Weights of a small transformer language model.
Size: width 192, 3 heads of 64 (1 for keys and values).
Each number is 500 + 25 x the weight over the matrix's rms, rounded and kept within 0 to 999. Layers, rows and columns count from 0. Numbers have three digits each.

# down: layer 3 MLP down (transposed), 768x192, rms 0.151, rows 184-230, columns 64-127
# up: layer 3 MLP up, 768x192, rms 0.111, rows 185-230, columns 64-127
down184:440527508442545512533484519479505492453528516508532541496483463508475477507513442517511501516491460415489478464531491459492482456566511488539496526500461499517483473498484537544478530507514492
up185:595456487504515477481545524489533481485538475491511526502469505478450496475471500460480487533515508517456523492457501437535522445459484516485495526519487513505504503494500440488484477520468480
down185:473497503506484531469512540484519546521484493552539490510475506561483532466470502537512521518470498500508525532508473479511498468511525451487526492535565497475468532483502503515509499478483508
up186:502500535511524532478495509503469527490527515483548485505512485525522464496477447481463474497508484541524502526472480520539527494507464486498457482535531470524485530493458443556492479483535469
down186:517526509520481523573555467505555536484488520523508484487467470511518505483525562520500498527484516507523496541485477486527431475541486548479508494492485468504505528487503509526432513589465509
up187:512478502465484478519464503461510504438470462476472515487481515502504502487488477510513524472529471506519541500505459498494532507544514518551486505482485543468509506518535461498525520481511500
down187:559468479498513511487520474491475500542529535472548521496501525516488485494504481497525494527535467529437528500485506542512460533530499473443513494506499486486502487486524509494484495525511478
up188:467514528464482499453485538508488482451534566480516477503459494480521486483528506428510485515505524512475500539549482543542521510465527517494467538491492532528462484488545420495471517463496498
down188:503503521482497526520531491555468519516493524434505465515518504559504467470471491503512456518499481517540511525479464542472464479518465528488484540495443517502545491465470532512516487557497484
up189:502526481496449551517531492534498485476515520516532518488481542497506547480467481502480453515529511498482494500500520487490551463501518474496472496532480492482498504530503497528490530490515525
down189:531480497504529488521497524508504498523539492503484461483516527496519513479465471511475514533480522535472500490529473508513475509496461544522510475495483546498500440524501522503512499485491501
up190:494565514562501548471474465467504531517497510524519468537504477502479509504494529448549509509524487536510473527516527459494473529463508488541552464480500496495502485523513529489538488516497537
down190:477501493413510505497520491491508511467502490509472504509555518493496442489502472485423456513497536509474490513491504477469488463461512519531487470447532494467523475535517502530515522519530459
up191:475486489531508497466473535513451507479494524503547477537530526503506500492498556512496507533492519502501504517509526465498489517481515515506500473510520514479498495524501485470496490494491497
down191:515491512472470490486489485492505518496510540532504532440496512498489487477504541516500499516483523509502514515445548452511515475503479531476492517491458494539487465543486512489477501506474498
up192:454528530538581506522551546527526498503493479465523449511505516496461459492461500535497517485506506460506484485437542471511509520503482495470495535537505525478526524515516510488449477484462467
down192:511523490510452494534498528493492452521504498530524515525432539533517448456509473491510492465507511514499489500491459565517481537490492505462451501519487527504502491482450475478470466496513511
up193:478471476457442525482483478468500499521512517482503501518508506543497496505443507500493518534446483490483503491485536505533516469490514528462485524497495522474487498465503495510502510486484452
down193:525468474499518498476465509476493447476481499523483506511461520485502501489554500513518484480508522493498506493441471506516493514488518479543479539522476464493470526511526522488517492532534485
up194:495478479484505528502502512484532506499489549520453544469585457506514475506519512533516494538509505501511461448508510532482500505492497513523510494531524461530506480496491514545526479494502517
down194:502476494485550518510470480516575484507495537512467516494557482507504447467483484511470525528449482499496451487481493529522508494491534535507480449451497532507528440485514507483504491540492481
up195:460540455485445483523475464463485534476519505497490508537498506486468491478542520510485479469469498536516511546489516530522484460550477486550546473531530477527518491471524534530552490491487478
down195:492510464470527495520533454495510515490503557514478512495506513532533492511479513533485500449503504496515477527556535494452467480478499506486500459497510520453544497532503457452485533508494503
up196:459504522518531517492465504499512469514471496529509519445536422528488492518492541471480494525474517553520493498499509519524450517465491510513533496521517515516477539539462487465489492517504477
down196:478483518518481477497523488528490501501506525479512495518496548465492549485508498455518506477522455466489491465502504518505519485496502510499560489492469473549484502478523516497488519521484540
up197:523473469505479531488514502512475492514494514487499505522464540480500521490510495521499504534534542489511497535430515483495519531510501529490498513500528509496486512527503489524517501455504464
down197:487502500500520491532520507484476502519480501503498512476474503494484483477525493508499497492509493488508481500499474476494487490510486495516510545526485484532503513482502470517501503469512498
up198:523523468535518505500528529520510508475471532499474504429523494511539507480511497489532539523509455492503480472479473485488557503449508504533495464465484545474520492479498483461540504498509525
down198:466481509505512505497491438484486509502480543543500486508514596514536502483476491510521487516480551497507402536492514489510479547493515478510542508465575476517521504535528476501453490518552508
up199:497496510513517512505501505500475438518498497523510517494494524477492519458483524495528500517502515539485510536478494500470482496489507526537473515520475508519501491486487512488491518503514529
down199:469473510479516549502519515515506521516520507465477529494520504481513497505527478509483480545528511452509486464571478484497526512456444456478459417489519460482519498533498548504508480498483477
up200:497512519515519519486517509530501523504482519470504494504488496530452527551489479480461503506510522509508481514523485500461503533488504497496490512474487501519485497525509559497506539507497521
down200:466525534461481510561495493525473534471495506471510512506469541505471510549515520499486480518489503523473512507515491454523495505508513486502475486467502478539491506473506498521499528463498528
up201:495456473515509461503501508520472488542504513497524482492481501501508495464463485534484496489505513530542522510538522501495484516474509500420484549500501487515489487492487525478483488498484518
down201:471509466509497504546513476496485485504485489459491489540497502504475521479493539479506485518479503466514500495462481514485484489528480532535541515511486500556522511473512486554481500500533524
up202:479505501505509473471490452496529540474542557529547527526530522462500528461520505499460484519460432517481530485492439522473505506555488501523465480497476502516492536505508513507490490502479482
down202:510519468477498489511454487501493494524517486497518479491448493463489488507527502498501483492478453562532512513506449523505555535520533487488498534482466526451461501494567490478481469492475510
up203:511530477513490533490507514533506484516482459475460465486512545511460483480486462510552549484500517513481554549491531531531528543529526542472504476511486520488476473492497469488489495481499509
down203:471479471538492477500487462507509477503506497484526549487472488538502487526553498455496499466508476551505494500455476484472488504508537464498484490488528521507496482552478505521461500516531512
up204:503534464509536454507507484498536522479518503514544514476455474527494450485497504536474468498507516509521509436525496462500460543500493489466474520457525540511500529472469475475511503517535502
down204:514504444522502517480469527490494537530462482493469489518466503513484517505521508525486487526514519496499543496458480460464474467500537499483483493495489487501473552513439504510495512469522522
up205:458503470506506514571529519490506485476507476507495441495491451474459488486474504497465495494534478503502496526558512508494543517520484489506527468487515548502525459543499516449506504478472498
down205:500485469480533521487500490530539521527476523511517485507538467552492479434522468479520483493491481500502449536509467469514510522510550516470465479486527526502551471490461523479463532475483525
up206:553498475490481567516551524517513542485529477468495530496498477487513498509509491510484533498453520517499480429554493496509495523504510523489483501536512542474504517514470490522533492482498558
down206:549452509486476480497478489488503465499492487519508482511529522467498496531458506514506543520460513467509460489497508495468483509488507472456504476465497493478536439468498488524476481529473478
up207:499492458498492506499465453486419507530536480536497518498416495509471471553509488472527518502399455490523488519496494533487517518528495526474482564478502540525548483462483530498518484527484475
down207:482506495470505531515535477516518496519491446535508475500443473526495513492472466493561515501527550504553485471446494481486514501490506503531471525512479516481488502490403430477517519539553547
up208:530463503475507493535488546527548498500517476499483506497532504497533530505510491525522496509500500518475530490554546478485501474525509491516471466483459511547553524459487473528537471469502502
down208:516529484495497503478504503475481496476507487495539460492541457489456492468469484489507492468527526498505445526478525515502479472498521511475499487495538485482511549461471466522481508485566523
up209:471500464499530517522448512485501481511512540472519532500497507504521520469515530502504546511529475494475535515503520501511510482513500520516503538492496471511452455525476511489508478509515537
down209:511518514511500532503479526508485526490501472496492475459436520512474464513506495516495500485482493506517488545506483524518526510499496441488461482513483485516532537494523512519453437468513496
up210:476490516496528474508491477532482527500488484496534486534482469445488512533481553465450545521514497505512488517463490503497451507487541493505473498466446485556502478463501471490475516521485496
down210:506480538475495540469534479519522490502519512516472467504488544494479495476505467505499520455516496483509495507513500467519527510462489496538497468489534479527483465465466490471484489529498498
up211:491473509523486481481491501478494492511515485531445492445498503507489507537466530501537511495525546486532493504515538522497463500525498494507459483508450511494515485507483483530532493499493484
down211:534460484537502504533501463455554530520477499525482476527503485538526476547456515506475523531520487498457485558488506497477475489482503487496526507529522480501505504505447495472495482451501491
up212:470491508496533519555513499530504496469509498507520518488470497499526494518500512494489487455504507485527511515505500531494483460497499519475488497494462497505539494482492468511477477518501521
down212:459513512502491529498475482494473529521473512525499476483492480522495490489485469502537501522495489506489480500479455480504498486500483497528496527458513532500499535525531471517503517513499464
up213:507509517471504484532456534495475512555516487495485494483515508528481496494512496534541497526460532500485514512485541522489510538491530529487474551504510509495490488524447491494506485461492466
down213:560501472552532533497466540506513507528521484493474463544516477482501493480538477502476505520486518488483522527521531552510506509519504488483477599502522469489494498519553523495440496517532516
up214:515538517456489496484497528552489533520522465503505513457470485537446522459530486474493496536541496477510524496492457530521486520504488507549460481521543485443503484441461496525542519534492550
down214:518455504482497493474504507464490503511479515496454512488501487511500495516500530504473455492514440476468486508526472504532496491475499504540502509491470419490486544503481492524482541510471499
up215:491485503547483529486537445462486493520524469477525513514522532521449468474461482506529472534505466524512492480479484515478482523426533502472525515472500455514426469508541514487537497481484498
down215:517525560519511490472479497504501509536495501526447478488513535516511502544510465526483519500488512491517534462500452483521528547491515539484517495483457525529517543469497493474499484470513490
up216:480475553535500457511519497509503523504496482483483502533471490448490510437495509485493445491516498576460493513487533494547536479485535491507497483449472475493520465520516513546507521502481500
down216:485536495544497510471482518505503493520483508436490491466482499518500473485468524535451552545481496499540488469481480512476510494536502463489465513488506492505510459503485474530532524458539470
up217:541527529455528496462527472500510512487479480512492495524519545537456495530499545486477503495537510494465492476498517505501451453536450564486512535468489499498524478537507484481542500492445514
down217:521488507491474556550519521510514505477469507508481513538513534525516506479522517461494488531487502475483512510493495513502508520545516499482508474494512474480478501494514476519500495501489491
up218:518494500497490510525485511488499515522515505502498451464520441474497483543450507504533414439517492535515521462541501540477521457472475438509494520529490511502494502542541515507528467508506519
down218:512515520493511496514464482494459491548529585514518514479529497531568484500487537477511486465500474553459518462484514477558498444439473503512474528521527501503516546458463508529489471493494471
up219:523536492531476532464507487493512499444517517472462458482483504525523545489532517492471426508559522505496469519523547542474521504510506488520505453489482504484487491532476519513521502504522471
down219:523489569475441484566467469474499496474537497510477449494488511546481505535528543493506494525525574506526559532534485479552468538485492504496517486484508470499472519479522531500498490510494526
up220:481545464490552514502570497520536483492444499466498478451499495492460517481475491485526527505515537495509492522494517499506495525481529520501496523480474555490476467532491423496487512452501470
down220:509473499512483529504520509501518493508507486519508520517488514513511521511496492525464472492468470499493501490471492486517502496501531482517482488471524458510486512468504516467546483515501519
up221:504524487501532532494491528576494489515537507481501479517483495521486469470502478516547499550498491461516505498455482548511515532518515461489453538535414520480525505507498493488475497497464511
down221:509508504457459526520502479535523556516507531507483509540536486539514522475480512434498479447511545496484484489504483494515523513460492515520541449460494451507506444484502497487496456561565479
up222:519470490487465475535471513487502485500484512500523448523532493495549517506534479517462495481448505519519515492551534443492527517502500520468487518510484475526532551509506527502513504502525486
down222:522483483521472488511513511463522525493502532524526497469548568496498520477499523497489503493523550487534482479529480469509475572455481473533483543530522474470541528508533477489495558533476551
up223:528478483479459505556508558537504474518519504493505521476484547490494494474525490469488479461513490504498502458533498492493514507556512503498466461490522523448461451494483477556537516512509486
down223:513543492516479534479476497519474501519492510516522501475496524489495452465499514471488481490489508495494491477510477459530507501561524502523536479501525486467462495488527531470529505534491504
up224:476485503476458469522478500478484473487475474504502522505482522543479512496497494485521497521512553493500502487497493497457490494491521447507432468513482480494525506520501511542517536491498465
down224:521452476537475541519517511520490515488515473529502478509490508517504513545494506506478523491475520514483498469525490507508512483475491472476507498497525534525516490501550479523510465505449522
up225:487499476491489498525482499538503484484507487496505532514496543453503488496446493515516478487479493531519492459499523495474531488512516497487486503446511519486511482509498532470510482490443537
down225:462520512475506527497504538477500453539497486458523508453523515487491481480512479514473467474511506474535499460471487512506482468531476479532502517538496469499514461500512537486487478531511523
up226:465523485470494512541540514489447505518511514530495549510496469517506479502490555496524499511502516486548554476481504503487510490523505520524475488508491494532475477533498502513493483473483476
down226:568501506501486493478494483493523479492514516495516500489512507479514489505476488502515508496501516520501475491463519496506497493496495493505472482503477462486525513543498470481508517500443511
up227:533509476449463489495504501514480504486555492515505515499452521475511497512477558511496495546520506489508471510509461484471549492535490505500472531443504511514497480510506474474513462531509556
down227:549483521489499522492461499522536529514493538475522454532492479428516520462529483524538478485525460476482512470498469510512529484606489562553489533509483488528495490494460566473508490527488503
up228:523498530494474520469455482497457505513489501544463493513504485508503505510503474565504466514506532516482495487505538532481530506450501519499466522464480487498474562536486534537495517510469527
down228:502541486485513487490497491491498512467505465546501487486494502476493509518486512495521465503509507447431462510530474485495466507513526498544530522503496483468506531519477478502491519489478523
up229:491475483504544540466517515506465505480493511528480531525479452502490507485500521497502500495503531501499506507523500492472489524506478497507465520472482529516509492510518492495506488484497496
down229:465499482466492537506497518534504470459483485479486528492493532479502515496517558535548471497497519508487505507471489479481489501525462498516491497476473475475490502522523481468498519523490517
up230:495525508487537481557530472483442424463494512492440504572525489491537477491513499475511517505481511485483524516532546460542474509515504472501470486499503496482496479522477511510507494527484507
down230:483476557515475511495489491501474490516531483499489481482486490526516493483558509493538561526534457471461536518518447471460528527528541509486523489478470516511492524464500487489498508513482493